From a checkpoint of a small transformer trained on Wikipedia: width 768, tied embeddings.
Each number is 50 + 12 x the weight over its row's rms, rounded and kept within 0 to 99. Layers, rows and columns count from 0. The size before them is the row's rms in percent of the matrix's.

# layer 7 attention output, 768x768, rms 0.0917, rows 433-487, columns 384-511
096:51 66 49 39 55 71 64 65 49 56 50 34 40 64 27 56 42 46 33 31 61 50 52 45 54 50 41 43 62 47 29 69 50 52 44 42 43 34 51 39 42 67 62 58 27 29 33 41 59 49 59 46 51 57 39 47 36 49 24 61 51 48 59 46 35 38 25 39 47 61 38 53 33 27 49 65 44 52 46 42 70 60 85 38 63 41 64 51 54 61 41 63 53 51 63 34 67 54 52 47 65 36 69 41 38 70 45 60 64 49 52 57 54 74 50 44 41 57 45 27 58 48 37 48 42 40 54 73
098:56 48 68 63 59 51 57 32 52 48 71 56 30 59 64 48 53 57 40 55 56 55 65 45 42 50 58 58 60 40 58 44 70 37 42 51 52 21 54 24 61 68 54 28 53 32 58 69 59 51 38 33 43 46 25 40 64 47 34 64 50 49 60 42 32 70 69 61 62 45 58 42 33 41 41 58 68 58 66 56 55 54 24 49 30 57 32 57 59 51 45 32 28 40 65 28 79 58 47 39 53 53 50 81 59 47 52 58 67 79 48 37 65 45 29 57 33 52 58 44 51 40 56 60 61 75 66 58
102:52 47 36 56 34 44 59 40 38 64 57 80 46 44 42 57 48 46 65 57 40 43 53 55 36 54 74 40 47 42 50 37 45 48 45 54 42 45 29 62 48 42 61 30 41 36 44 46 47 45 55 58 48 63 52 54 48 38 50 66 42 73 29 44 43 52 56 57 35 53 63 60 48 44 38 76 61 62 54 39 49 39 66 43 23 46 51 76 38 42 48 30 27 38 69 56 37 34 52 42 45 45 44 39 54 43 38 43 24 24 62 72 66 71 49 52 52 36 69 47 68 40 34 37 53 72 30 43
098:43 57 41 40 37 41 44 42 38 53 30 58 67 46 40 56 44 46 41 38 71 52 37 53 44 67 67 41 50 61 43 32 63 41 52 38 57 39 43 62 41 56 50 56 38 49 22 34 52 60 66 48 55 50 39 39 64 55 48 34 73 47 58 39 60 60 53 76 34 65 58 31 50 35 67 63 22 43 42 21 55 46 49 68 93 30 44 70 63 31 46 41 26 54 44 62 55 44 48 45 59 48 50 42 62 50 49 34 41 51 67 51 66 46 38 49 39 42 54 48 70 18 47 26 51 48 43 50
100:64 44 53 58 60 48 73 71 63 60 60 66 74 48 59 55 54 54 58 61 39 48 69 43 69 54 37 26 35 59 46 48 49 47 40 71 49 43 60 33 48 22 38 48 44 43 57 51 73 20 33 44 54 42 79 59 64 48 45 65 44 59 65 30 83 54 40 47 23 43 55 30 30 59 55 64 57 27 34 32 46 63 40 55 85 32 41 22 66 47 39 47 61 66 55 44 57 37 49 58 46 35 54 67 59 57 47 41 41 57 52 23 31 55 44 51 64 57 56 47 40 66 56 58 37 74 63 47
096:84 48 29 58 40 53 55 55 49 54 64 73 51 36 35 35 40 60 59 58 53 54 50 52 56 64 40 48 63 65 50 29 38 62 48 54 52 45 42 45 49 57 42 62 43 52 47 38 56 53 63 55 41 46 48 64 39 41 45 44 42 33 68 49 38 67 26 49 43 42 71 65 58 32 61 54 48 55 37 44 44 47 59 22 55 42 57 64 70 48 46 50 32 50 41 47 43 42 28 22 53 35 36 53 39 64 41 54 23 49 57 59 53 80 55 48 64 73 51 71 42 55 71 53 50 67 42 44
098:58 33 32 34 56 42 44 33 34 48 60 42 74 69 35 58 41 37 32 59 54 66 65 44 47 20 44 65 65 56 52 50 51 40 64 49 41 63 68 57 44 58 53 42 58 35 56 48 60 43 43 63 78 41 64 57 56 50 30 41 41 39 65 40 49 53 67 56 71 42 43 34 37 21 58 55 50 46 19 62 49 67 43 36 29 39 61 37 62 47 60 77 42 40 52 63 33 49 13 68 44 33 57 46 36 13 50 39 59 50 47 65 56 41 48 41 46 46 67 41 53 43 58 40 37 51 48 45
097:33 58 31 69 49 72 48 69 57 41 56 43 30 45 45 43 63 43 40 43 39 49 54 49 41 54 63 59 45 64 45 67 51 56 56 59 57 43 74 49 51 69 56 42 28 47 51 57 45 57 41 51 52 59 52 52 57 30 44 38 32 52 71 50 62 41 67 78 59 50 33 41 70 45 56 61 49 64 68 57 60 36 69 38 24 75 49 54 64 40 76 64 53 85 14 50 41 48 45 46 47 38 46 49 51 70 44 44 50 28 55 40 35 64 51 35 89 57 51 16 30 71 59 53 50 58 47 35
102:56 48 55 41 43 44 45 48 62 56 50 72 38 47 49 46 44 36 54 60 41 53 46 56 44 49 48 68 75 43 38 34 63 57 39 33 41 42 36 50 51 50 71 58 35 42 34 46 57 34 54 72 59 41 42 45 60 58 34 51 41 53 34 48 35 44 47 80 50 41 52 35 39 63 63 21 42 62 31 57 54 41 40 46 41 46 67 76 38 57 41 25 43 64 36 57 29 43 59 47 46 48 37 74 39 59 56 73 46 39 46 40 63 51 36 51 33 48 57 64 53 58 49 40 36 54 45 57
092:39 50 56 45 66 52 48 50 49 51 31 57 22 55 50 65 52 33 53 65 62 66 53 40 53 47 54 46 36 45 49 41 75 94 49 63 68 59 65 53 54 46 54 47 48 53 59 52 39 51 46 45 59 62 66 48 46 58 57 51 48 79 57 72 44 52 52 66 51 38 47 55 82 43 78 53 56 53 50 65 60 46 78 58 45 41 50 55 28 63 52 38 57 69 44 59 42 63 51 48 39 27 51 64 49 68 65 43 37 29 68 72 40 55 50 57 55 35 34 36 30 27 48 50 53 50 33 72
097:54 64 46 49 61 34 58 52 70 36 26 45 44 56 58 51 38 58 39 59 61 70 53 44 60 60 44 46 62 66 54 44 25 59 41 45 40 54 45 57 51 34 45 48 55 40 64 34 65 47 55 52 54 51 49 62 48 34 46 32 52 57 44 48 18 33 66 37 64 81 28 36 65 76 40 44 30 43 61 47 74 67 48 47 38 45 66 79 43 63 72 55 31 53 43 55 55 46 55 64 41 48 51 71 78 47 37 63 64 51 32 52 40 46 37 42 49 40 32 55 65 45 57 60 59 69 70 49
101:55 45 47 40 20 39 54 46 67 43 65 52 67 31 50 61 39 58 59 59 44 61 37 50 38 41 71 53 33 57 53 49 37 38 54 36 56 44 46 40 46 39 77 39 37 65 57 61 50 37 33 31 19 35 58 58 43 40 26 33 79 60 76 58 42 45 42 59 46 45 55 49 55 67 38 52 55 43 48 51 67 55 46 69 19 27 51 74 41 67 53 50 54 70 43 54 49 40 33 46 62 52 46 56 71 48 29 65 56 33 55 51 65 52 52 63 38 30 45 65 27 48 58 62 52 44 69 59
099:53 62 39 35 50 54 57 52 61 59 63 69 37 54 51 44 44 42 48 55 41 41 42 60 39 37 54 50 55 54 55 32 64 54 55 66 43 53 23 64 53 61 70 55 31 73 76 52 64 69 53 49 50 32 54 57 50 38 47 24 44 51 39 53 47 47 45 76 48 64 55 59 67 49 32 44 62 58 18 44 26 60 35 47 56 61 55 69 47 37 44 50 46 83 48 53 29 66 59 51 20 43 56 40 71 52 03 69 59 69 37 58 71 48 68 71 44 80 71 45 51 42 29 64 54 45 39 60
101:44 58 45 50 54 48 46 48 77 47 52 40 59 55 64 49 56 50 48 67 70 56 71 61 53 38 55 47 52 63 41 19 49 36 38 45 36 48 51 26 49 64 28 40 70 56 46 64 31 47 41 56 62 57 57 45 65 26 63 51 43 44 67 49 45 48 63 53 59 44 60 72 64 49 40 26 35 53 52 56 53 57 60 52 42 67 32 24 46 40 55 59 44 63 69 48 39 39 43 65 65 36 33 66 71 32 58 52 27 41 57 48 27 69 46 32 57 41 27 24 42 57 55 67 46 40 29 51
102:40 44 31 55 44 43 58 46 51 45 56 55 56 32 47 57 44 51 36 47 48 54 44 48 52 32 47 41 53 49 56 32 48 60 56 58 56 50 17 69 36 46 56 45 47 70 34 67 71 61 39 64 56 41 43 42 53 56 24 40 65 56 60 45 48 55 47 53 46 47 58 42 79 45 66 20 69 56 48 43 48 61 54 61 47 62 25 64 31 72 43 73 63 41 44 47 50 44 50 47 45 71 57 27 79 22 64 52 88 34 53 58 50 57 30 57 64 58 41 56 51 53 52 62 44 39 26 65
104:45 42 61 54 31 53 62 58 59 58 43 52 50 40 59 47 38 26 75 34 55 43 62 49 49 36 65 26 59 40 40 30 52 35 56 64 63 58 52 50 43 44 60 64 60 51 66 65 25 40 46 41 35 48 41 59 66 57 58 54 59 49 48 55 61 44 60 49 51 59 17 51 27 60 55 35 62 20 47 66 41 25 63 53 52 66 44 62 35 52 34 66 63 44 42 42 52 63 38 51 44 76 69 44 85 40 29 52 52 33 39 28 58 65 71 76 22 34 33 65 48 62 70 46 49 46 43 77
104:57 61 58 25 47 35 52 42 59 46 37 61 36 48 56 56 80 49 54 41 60 63 48 40 48 81 29 44 46 49 41 71 59 50 47 65 56 39 39 55 57 43 65 62 55 28 57 42 56 42 43 50 58 34 19 64 54 53 37 51 29 39 58 54 26 63 55 56 35 76 27 36 41 59 56 36 45 29 29 67 55 42 63 33 63 35 59 24 39 41 53 43 50 36 32 63 40 20 46 65 35 65 70 54 49 68 51 56 45 48 67 69 57 63 51 80 43 42 58 51 83 72 32 50 24 59 57 38
107:48 32 54 33 50 55 46 53 42 39 57 48 33 54 55 54 53 57 59 65 40 53 44 48 47 39 54 62 54 45 57 42 61 58 57 61 49 54 27 49 47 51 58 59 32 70 64 44 42 49 35 65 22 53 53 47 52 39 70 48 33 47 61 46 41 47 62 46 60 34 33 39 45 78 82 41 60 70 44 57 43 32 44 61 49 55 02 27 41 76 70 43 34 51 46 54 48 45 66 64 53 67 43 28 40 53 59 44 53 35 28 65 66 68 16 71 44 60 69 48 52 41 51 72 34 36 33 58
100:34 48 45 59 48 59 44 54 55 61 38 52 58 58 47 46 54 39 51 27 61 36 64 58 46 64 47 56 56 41 73 59 42 51 53 53 69 44 36 53 57 56 74 33 46 50 55 44 28 44 60 43 63 60 66 37 50 58 69 45 60 45 56 45 30 27 57 60 49 43 48 64 51 68 60 30 44 62 49 53 62 59 50 53 46 67 74 36 68 30 67 50 31 71 31 53 49 46 66 43 57 54 54 39 52 73 19 73 41 53 40 80 63 46 59 66 44 52 54 26 42 30 44 57 59 48 56 53
100:40 63 64 40 36 38 67 48 72 49 56 62 48 33 47 44 45 34 45 51 64 45 45 25 59 56 46 45 39 75 68 62 57 45 44 31 54 53 50 49 59 41 24 33 41 37 59 53 53 68 44 44 56 73 42 48 57 69 37 60 69 48 55 58 55 52 61 62 34 58 51 51 39 80 47 39 83 57 50 30 50 41 45 77 93 44 33 41 59 67 52 33 43 54 45 57 41 63 50 57 38 31 53 70 76 35 46 86 59 36 51 49 66 32 68 44 05 49 59 40 54 40 72 57 37 50 58 49
099:54 44 42 48 60 67 62 49 39 42 57 57 64 65 30 51 60 67 44 55 48 47 38 51 53 66 45 40 51 38 44 47 41 44 43 42 61 37 55 59 55 48 66 46 38 37 37 47 61 49 39 54 46 55 50 48 55 66 66 57 55 81 61 62 22 60 29 35 56 50 42 45 67 34 61 58 47 18 44 50 33 33 21 62 23 69 71 38 34 63 34 48 59 41 35 66 60 33 45 54 53 30 61 24 52 37 41 32 36 39 61 28 60 50 54 57 55 61 55 48 35 47 50 50 60 37 71 31
103:77 40 50 61 49 43 36 43 53 56 60 42 58 39 43 38 47 53 59 48 51 62 45 50 32 47 59 59 35 47 34 57 65 48 67 61 38 59 52 57 71 51 38 32 83 35 59 61 69 36 44 55 78 54 44 55 46 49 57 56 60 29 68 39 55 66 38 47 66 48 43 55 53 49 53 58 37 48 61 61 53 56 52 42 51 51 42 50 40 56 64 45 65 42 82 34 80 48 37 44 55 61 61 43 27 34 56 31 57 64 39 60 34 35 25 60 55 47 12 47 46 34 48 28 44 57 43 56
100:50 55 56 57 41 48 45 53 47 63 37 63 65 64 48 41 56 39 41 52 47 47 27 27 65 49 58 64 52 52 49 71 50 51 42 57 39 47 49 64 51 44 60 55 38 55 48 57 61 37 37 53 45 60 31 29 62 54 53 31 54 51 55 56 64 48 65 41 30 22 44 48 31 35 58 45 64 37 19 34 56 53 60 18 48 51 34 22 48 26 53 39 67 36 56 34 58 39 66 49 58 59 47 46 47 32 48 51 37 34 16 41 44 56 55 40 40 75 25 46 69 52 63 38 21 43 34 55
090:48 54 40 47 52 56 42 46 41 70 41 47 54 62 61 54 64 69 57 66 37 54 35 54 76 50 65 54 44 46 45 34 56 39 56 48 42 28 50 53 49 46 51 68 39 27 32 40 53 60 55 69 41 29 35 44 52 63 38 42 53 34 53 67 43 33 38 66 59 55 43 57 62 42 52 72 36 69 58 54 76 56 33 55 55 81 52 43 46 38 74 55 45 57 51 26 45 64 60 52 61 61 55 54 41 48 26 74 56 64 53 40 48 46 34 55 47 51 68 47 65 42 18 40 39 60 52 52
098:51 52 55 57 67 26 39 53 45 28 40 39 59 47 64 54 31 46 59 26 58 73 45 53 51 63 55 65 54 67 44 45 56 42 66 32 54 48 52 54 51 60 41 54 50 42 47 25 55 56 36 75 22 56 45 53 68 49 71 54 42 61 62 35 40 49 38 44 44 39 59 60 30 65 56 62 65 30 43 40 55 48 68 64 80 43 33 55 49 58 47 48 35 34 48 60 46 91 71 62 46 36 39 60 63 74 58 79 31 68 44 57 62 40 38 58 33 59 40 39 80 52 58 63 39 60 41 52
096:56 47 31 52 43 30 34 50 31 55 54 55 68 35 54 49 55 36 37 45 52 23 69 43 36 38 33 58 76 53 37 45 45 49 57 37 63 37 63 66 39 55 56 55 56 42 57 31 41 64 45 61 37 42 67 56 56 43 71 48 52 56 47 29 57 54 65 63 61 46 23 60 36 61 32 42 55 20 36 67 42 61 53 47 58 32 58 44 50 53 64 64 49 46 46 52 37 23 58 41 73 39 33 14 19 71 41 33 43 49 63 30 42 47 58 54 47 67 45 48 43 68 36 37 42 64 42 50
098:64 57 61 66 54 52 51 66 50 53 55 38 64 52 45 33 70 44 62 60 76 45 55 57 43 47 22 61 56 44 60 37 67 53 31 58 76 41 36 66 66 29 45 67 49 50 65 63 51 60 55 54 66 54 44 60 64 57 44 37 57 59 39 38 60 01 50 60 68 48 35 49 61 49 49 33 70 63 56 34 52 45 53 66 47 41 50 58 60 52 25 40 44 40 65 63 63 33 47 44 51 42 70 39 30 72 41 21 47 50 68 59 43 58 39 61 68 83 49 25 32 59 43 58 54 36 42 40
098:53 53 59 55 32 42 64 41 44 48 21 51 52 64 52 61 55 53 49 65 67 49 50 31 45 56 57 64 66 49 54 47 55 50 36 41 64 80 49 46 30 37 57 64 54 41 32 60 70 36 53 64 53 80 37 56 62 55 42 35 66 71 41 63 72 49 48 47 72 72 39 43 35 50 61 25 57 64 68 50 65 55 73 47 67 73 41 48 40 68 72 31 73 47 85 53 37 45 23 21 60 54 52 68 50 76 58 63 44 33 35 45 60 62 42 22 36 66 63 42 33 58 37 33 56 48 67 49
102:35 53 31 37 40 56 30 57 29 33 53 45 35 42 32 38 56 43 47 44 57 55 53 49 54 25 59 28 25 54 49 38 40 48 50 46 40 53 47 50 50 45 54 44 60 56 43 35 55 49 60 46 56 71 30 65 38 60 47 55 60 50 65 30 58 66 50 41 44 76 58 66 59 37 26 70 58 54 37 32 38 42 59 25 43 70 41 54 68 58 36 44 52 52 69 79 37 67 37 48 57 54 51 20 67 38 61 77 38 69 81 77 39 44 31 49 42 41 33 45 61 30 58 44 48 49 56 76
099:42 59 44 46 48 47 53 56 41 40 59 54 41 52 34 64 39 58 54 48 50 49 40 62 46 53 30 36 43 44 58 49 54 30 50 51 28 47 62 42 54 55 53 76 59 25 57 52 39 46 40 66 49 44 48 54 42 56 56 39 46 56 61 58 41 67 71 46 72 56 69 38 63 37 61 52 53 32 51 59 72 64 50 52 62 50 68 36 65 45 65 35 45 26 32 59 20 58 54 50 53 64 43 71 18 46 66 64 50 53 56 55 46 33 40 28 65 52 33 26 37 53 50 43 58 64 44 47
098:62 69 49 39 37 27 43 49 41 46 41 42 50 45 52 33 47 33 59 54 71 75 53 45 57 67 47 67 50 22 49 64 79 55 51 70 57 40 60 54 54 30 17 41 38 53 42 52 59 47 73 31 60 61 66 55 61 42 28 39 60 66 39 54 47 41 48 23 56 57 54 43 53 52 43 61 59 45 71 64 61 56 47 48 64 10 53 55 79 59 56 32 56 35 51 50 38 35 70 64 69 54 67 62 51 39 50 47 57 70 49 49 42 59 55 61 41 49 32 61 62 40 59 66 36 62 59 46
097:53 71 47 41 47 51 68 48 66 44 47 64 59 59 50 52 45 44 53 51 48 49 56 40 74 63 55 57 37 63 46 64 54 34 22 49 53 44 34 32 52 42 57 52 46 51 50 37 63 53 59 35 48 51 31 39 34 44 57 67 48 48 39 57 42 49 55 72 54 56 53 57 46 61 69 46 50 49 45 71 45 64 52 88 37 50 63 40 66 47 71 39 57 53 47 43 21 58 29 69 56 46 43 53 36 49 33 55 72 39 58 44 43 49 46 60 57 91 59 34 61 36 51 67 40 38 50 49
100:39 53 39 51 42 39 58 17 29 41 59 73 52 63 51 42 53 50 37 48 48 63 51 46 71 39 31 71 30 58 51 44 56 36 42 61 61 44 51 46 62 58 67 49 63 69 48 59 47 35 55 53 48 36 56 43 68 42 57 67 55 57 38 53 42 53 31 67 40 61 28 33 39 58 28 53 42 48 39 44 64 63 70 27 32 25 65 56 52 69 43 41 34 21 67 39 65 64 39 71 50 62 61 55 54 72 60 62 46 49 34 61 61 37 59 48 46 49 56 69 30 63 36 50 49 63 61 54
095:74 36 49 37 46 45 54 39 46 49 46 39 36 68 38 53 51 39 35 59 52 48 61 49 57 49 59 43 46 63 48 65 58 43 51 38 38 40 50 60 66 49 52 75 42 47 52 53 45 54 35 37 56 41 55 48 72 47 51 41 47 19 63 29 40 47 68 30 58 67 55 59 33 65 46 57 33 41 32 39 52 25 55 63 30 43 34 81 68 26 70 49 37 31 48 08 55 38 62 30 30 39 62 41 51 44 62 59 56 39 56 53 69 63 68 32 23 24 63 40 63 28 43 37 43 46 46 49
103:55 60 66 39 34 66 59 60 62 52 55 42 44 36 59 57 51 43 60 41 59 51 50 49 49 50 58 52 50 51 65 29 52 49 68 66 68 52 35 55 53 69 48 50 60 64 39 55 36 40 43 39 88 39 65 65 41 46 60 53 43 37 31 34 63 40 62 50 42 57 44 32 20 42 72 44 35 62 53 49 34 43 30 73 33 70 52 47 62 27 59 49 48 42 60 52 67 47 66 48 56 63 44 46 51 53 50 23 75 34 38 32 51 51 55 56 34 48 55 66 70 36 40 28 67 50 50 59
097:61 57 56 57 34 52 39 63 54 29 66 45 46 42 60 41 58 57 52 28 48 57 57 48 48 46 59 44 40 50 39 59 33 26 34 48 71 59 54 50 59 54 38 46 65 59 48 62 60 43 49 40 35 48 60 49 40 59 47 32 57 48 29 52 63 38 53 61 27 37 30 57 66 60 50 40 67 57 53 43 43 55 31 44 39 60 30 33 51 43 38 72 50 67 52 29 55 51 70 23 33 81 69 24 27 46 54 38 46 45 54 78 61 44 33 52 58 53 51 24 64 33 43 61 43 47 75 44
092:42 33 49 36 44 53 49 44 57 39 61 72 39 45 65 42 45 65 41 51 60 45 49 57 56 46 50 59 40 42 44 36 55 49 54 44 35 47 51 43 43 42 47 30 46 58 28 71 51 41 67 72 38 33 68 62 37 70 51 77 54 51 36 40 21 42 34 59 50 34 47 65 53 40 46 61 77 61 81 64 35 61 44 62 21 18 45 64 51 49 52 65 57 50 47 39 40 76 52 36 49 55 50 56 48 46 41 41 61 59 71 41 44 23 53 54 45 49 61 69 47 46 38 40 35 54 57 32
101:42 70 26 51 63 30 66 30 47 39 52 57 48 54 64 45 58 45 56 38 43 60 49 51 50 35 35 56 61 38 67 51 32 55 58 57 32 53 67 38 56 34 57 47 56 32 47 55 67 50 59 56 25 78 57 66 49 54 54 57 63 38 58 55 88 48 45 40 68 54 47 54 50 43 46 81 47 48 59 39 28 71 59 30 37 22 61 74 50 71 34 53 54 40 61 67 67 44 58 10 53 55 41 34 72 49 51 59 43 64 42 74 39 74 36 23 54 49 36 66 42 57 53 79 58 38 53 34
103:29 64 55 72 58 64 46 60 39 30 49 39 48 53 47 55 50 48 39 68 53 59 42 52 49 60 44 54 55 60 48 58 52 48 61 44 42 64 68 46 29 51 41 61 64 46 41 62 67 41 34 51 47 45 60 63 42 53 60 57 52 59 39 54 45 52 31 65 45 55 46 31 38 50 56 65 42 50 22 51 45 50 64 28 48 64 54 45 25 74 41 10 69 56 56 52 54 39 75 45 46 43 46 44 34 34 48 64 54 38 48 47 53 38 51 61 29 41 47 22 21 46 52 57 10 52 72 60
098:60 55 56 29 58 45 61 44 69 50 56 37 23 38 43 44 68 56 40 43 57 25 35 40 36 59 38 58 38 41 46 54 42 39 52 63 52 70 66 59 43 70 38 56 34 37 48 37 34 47 59 34 59 49 57 32 71 18 52 33 34 64 26 42 56 67 68 61 15 78 32 19 37 60 47 44 51 67 61 42 30 34 61 40 60 58 46 20 51 53 49 39 69 29 56 42 75 45 40 46 25 44 71 40 61 49 62 49 46 43 65 77 29 35 47 33 46 29 26 38 69 60 70 62 51 54 46 45
090:53 49 61 79 56 47 53 41 48 39 60 62 62 53 54 37 44 55 74 53 68 27 58 65 40 48 59 56 42 61 47 48 59 54 21 64 53 41 63 51 27 43 58 36 70 53 48 54 36 39 37 41 45 52 60 63 53 50 50 45 46 68 43 57 18 42 68 61 47 54 39 56 50 64 44 58 61 64 56 59 49 51 77 47 49 54 69 52 50 39 33 73 48 35 47 51 31 32 65 46 77 37 69 58 56 36 47 61 69 60 41 44 32 56 62 54 34 70 85 48 36 55 65 52 65 35 39 58
101:42 77 55 62 59 40 63 50 49 49 56 36 44 59 58 68 37 44 41 48 19 35 32 65 26 49 32 33 54 57 60 62 31 53 44 76 56 56 63 42 46 50 57 62 44 54 38 32 58 52 39 47 22 62 53 72 46 50 34 50 43 43 51 64 62 58 49 55 56 80 44 42 56 70 42 23 64 51 73 64 72 62 54 67 33 17 61 50 54 52 52 56 59 43 65 56 56 30 36 52 46 53 50 51 36 49 43 47 15 53 77 40 52 39 50 64 65 55 40 41 58 78 66 33 58 36 65 62
098:61 58 46 54 61 44 55 56 54 35 80 49 61 47 55 55 37 55 67 49 63 71 31 61 56 73 64 56 48 60 69 54 44 67 55 52 37 43 40 45 68 33 51 54 37 40 42 56 54 50 79 60 50 49 35 43 39 51 45 44 44 65 55 60 65 47 31 67 63 38 64 57 55 19 33 43 53 45 36 42 39 64 57 51 45 58 45 29 53 54 46 46 57 54 52 24 76 24 41 44 44 53 54 57 50 38 44 79 54 67 49 50 52 51 42 40 57 44 33 76 63 72 37 59 21 36 59 57
107:36 53 49 45 45 40 62 49 50 70 22 69 55 51 43 54 61 41 50 46 52 53 40 50 26 70 38 51 51 51 70 67 38 35 35 50 53 85 49 35 58 39 64 60 53 62 55 48 45 62 07 40 59 56 45 42 41 58 52 70 49 70 45 48 46 58 48 62 49 30 86 47 37 35 51 63 46 85 56 36 36 57 68 57 52 86 60 82 50 65 52 74 55 53 41 35 76 46 33 51 50 46 59 61 52 46 43 42 49 50 53 59 68 35 46 60 55 49 52 59 64 48 60 44 42 45 63 55
099:43 37 58 65 55 46 62 58 29 27 64 62 58 46 56 63 58 58 64 46 33 43 64 28 41 47 33 68 49 39 36 44 64 37 34 50 68 56 51 43 52 71 62 28 52 42 65 55 42 47 39 50 63 60 53 52 35 58 47 39 47 42 44 70 41 82 64 60 39 43 35 50 51 40 46 44 38 31 50 55 75 36 54 53 29 20 45 74 57 28 69 51 36 51 49 50 61 45 26 61 52 41 41 50 44 55 40 44 68 30 32 42 57 39 58 41 44 34 53 59 38 44 64 67 52 30 47 47
097:76 39 58 36 52 47 38 63 71 48 49 79 65 45 28 54 28 55 31 69 60 67 65 38 52 64 38 54 34 48 38 50 28 49 38 78 55 47 54 63 57 43 53 64 44 52 11 59 54 51 31 59 44 42 47 63 45 37 28 60 31 35 62 58 51 48 29 61 44 61 45 25 89 49 56 39 39 58 29 40 34 49 35 58 46 58 46 54 33 37 54 50 42 61 71 53 48 53 56 36 59 45 57 48 64 63 34 64 27 48 32 45 59 33 56 41 66 49 50 71 46 82 61 68 54 23 57 53
099:57 57 49 58 45 57 56 78 30 15 38 67 34 50 36 58 40 62 54 35 55 43 29 39 53 78 44 43 35 43 55 57 65 59 41 58 36 65 48 44 45 30 46 48 29 57 49 41 58 70 49 52 54 54 51 32 51 50 41 61 34 53 62 73 53 31 50 46 54 42 86 32 59 48 71 63 37 34 51 48 50 40 62 60 53 40 63 43 37 46 63 56 49 32 79 52 26 44 67 55 43 79 36 64 57 48 45 45 80 52 78 93 48 21 26 35 47 46 43 54 53 29 50 47 37 46 41 51
098:64 64 56 59 52 28 72 33 31 50 19 38 53 41 52 68 50 59 62 55 48 52 66 52 37 48 46 63 71 38 44 60 38 67 55 52 68 54 43 40 53 52 42 49 41 41 50 58 42 52 67 44 52 59 50 49 57 57 49 46 29 71 35 31 39 56 63 55 65 42 33 25 79 44 61 66 64 47 53 45 35 75 36 56 65 58 55 33 48 54 65 49 52 70 69 55 47 58 62 68 49 37 61 51 69 25 44 52 39 36 50 41 56 15 60 62 38 56 31 38 34 52 84 44 47 41 53 28
101:57 61 26 42 47 54 33 42 45 51 40 50 44 50 46 77 48 59 53 60 56 39 57 31 53 36 40 44 38 59 32 49 39 62 43 67 36 33 61 74 54 43 48 43 45 38 57 43 43 44 33 69 32 46 51 55 45 51 34 56 52 52 63 44 70 80 44 50 52 54 56 20 37 67 56 46 43 54 62 65 42 34 68 54 49 58 49 38 58 58 47 36 32 78 69 58 55 48 68 27 58 60 47 63 42 43 53 38 71 75 37 37 60 27 62 16 64 42 25 50 55 66 71 54 42 50 54 67
093:51 61 67 38 64 58 45 83 51 59 46 50 59 62 31 40 42 43 58 52 51 53 43 63 53 47 54 54 38 55 78 42 36 35 55 79 63 34 50 40 63 57 73 25 18 54 73 37 67 53 33 55 32 63 44 39 63 57 49 54 49 31 27 65 56 60 34 44 34 31 45 70 45 58 57 58 55 59 27 55 61 56 42 31 87 48 52 48 28 32 43 42 65 22 49 53 73 43 34 60 39 75 42 34 33 64 35 50 20 52 54 54 76 49 39 67 66 52 47 54 57 58 45 54 43 35 29 60
098:43 58 82 37 49 58 35 39 37 48 51 49 37 46 57 70 54 49 43 73 53 47 66 47 54 83 45 32 45 75 54 38 57 36 49 49 61 58 69 48 50 44 61 41 60 38 49 52 67 41 55 55 65 44 38 54 60 57 44 62 52 52 44 73 59 36 62 69 57 48 39 63 26 63 54 57 50 44 65 57 60 40 60 67 49 77 68 43 52 37 70 79 71 67 38 23 50 63 59 38 36 34 43 70 58 62 32 47 39 28 47 32 43 52 30 62 39 59 71 46 57 63 44 46 59 41 48 53
103:67 53 45 54 49 53 41 52 51 61 50 72 49 52 51 55 62 27 50 74 34 59 53 44 47 57 57 59 80 69 56 42 44 54 55 23 48 47 43 44 31 56 49 52 50 40 35 38 63 39 46 45 41 55 37 46 17 41 37 40 49 40 52 41 65 40 70 53 63 67 49 19 56 37 66 64 63 65 67 53 40 64 43 60 47 63 30 32 48 46 43 35 55 56 39 73 58 51 69 48 54 40 40 40 59 34 70 47 44 29 27 38 74 41 46 31 20 30 64 36 35 47 37 54 57 60 69 14
099:64 42 43 48 72 35 38 49 36 55 48 69 70 37 61 58 42 53 58 55 37 46 49 68 35 45 49 58 61 64 46 53 55 77 57 54 54 61 07 63 29 56 65 57 51 58 58 64 55 65 43 55 32 32 52 45 63 50 42 57 55 42 35 44 56 41 39 32 56 51 78 42 61 43 23 82 68 36 30 36 52 31 44 59 39 24 53 54 64 49 23 63 50 30 52 28 71 62 71 39 31 58 49 44 56 51 59 37 21 38 64 50 67 69 46 38 74 50 45 55 51 58 53 56 39 66 56 41
102:19 66 41 52 70 40 54 44 47 65 70 47 53 52 45 30 61 65 43 52 29 27 68 43 23 37 39 47 66 46 50 49 40 50 64 64 58 57 54 49 52 56 53 36 56 74 43 40 42 41 58 23 45 56 44 68 51 43 44 54 47 63 49 68 45 45 65 48 48 32 54 63 51 75 42 52 66 63 60 33 50 52 43 57 58 26 47 54 57 76 41 50 38 32 39 48 49 61 48 66 67 30 42 54 45 62 40 40 45 67 42 60 35 70 71 54 29 38 77 52 48 73 31 70 58 38 44 40
103:37 53 42 50 51 50 49 36 39 53 59 48 33 44 49 51 55 61 54 44 45 59 58 56 56 46 46 42 43 44 67 52 43 60 47 45 55 69 51 46 54 50 46 55 43 31 70 51 43 59 59 27 41 57 66 51 56 47 57 41 34 64 46 50 74 65 60 35 45 57 44 78 54 36 78 47 57 61 86 55 53 38 18 34 61 53 43 37 70 43 55 67 66 22 73 43 44 40 34 54 71 71 51 70 46 37 55 36 48 89 71 60 45 40 53 71 45 64 42 51 43 35 45 57 37 68 65 28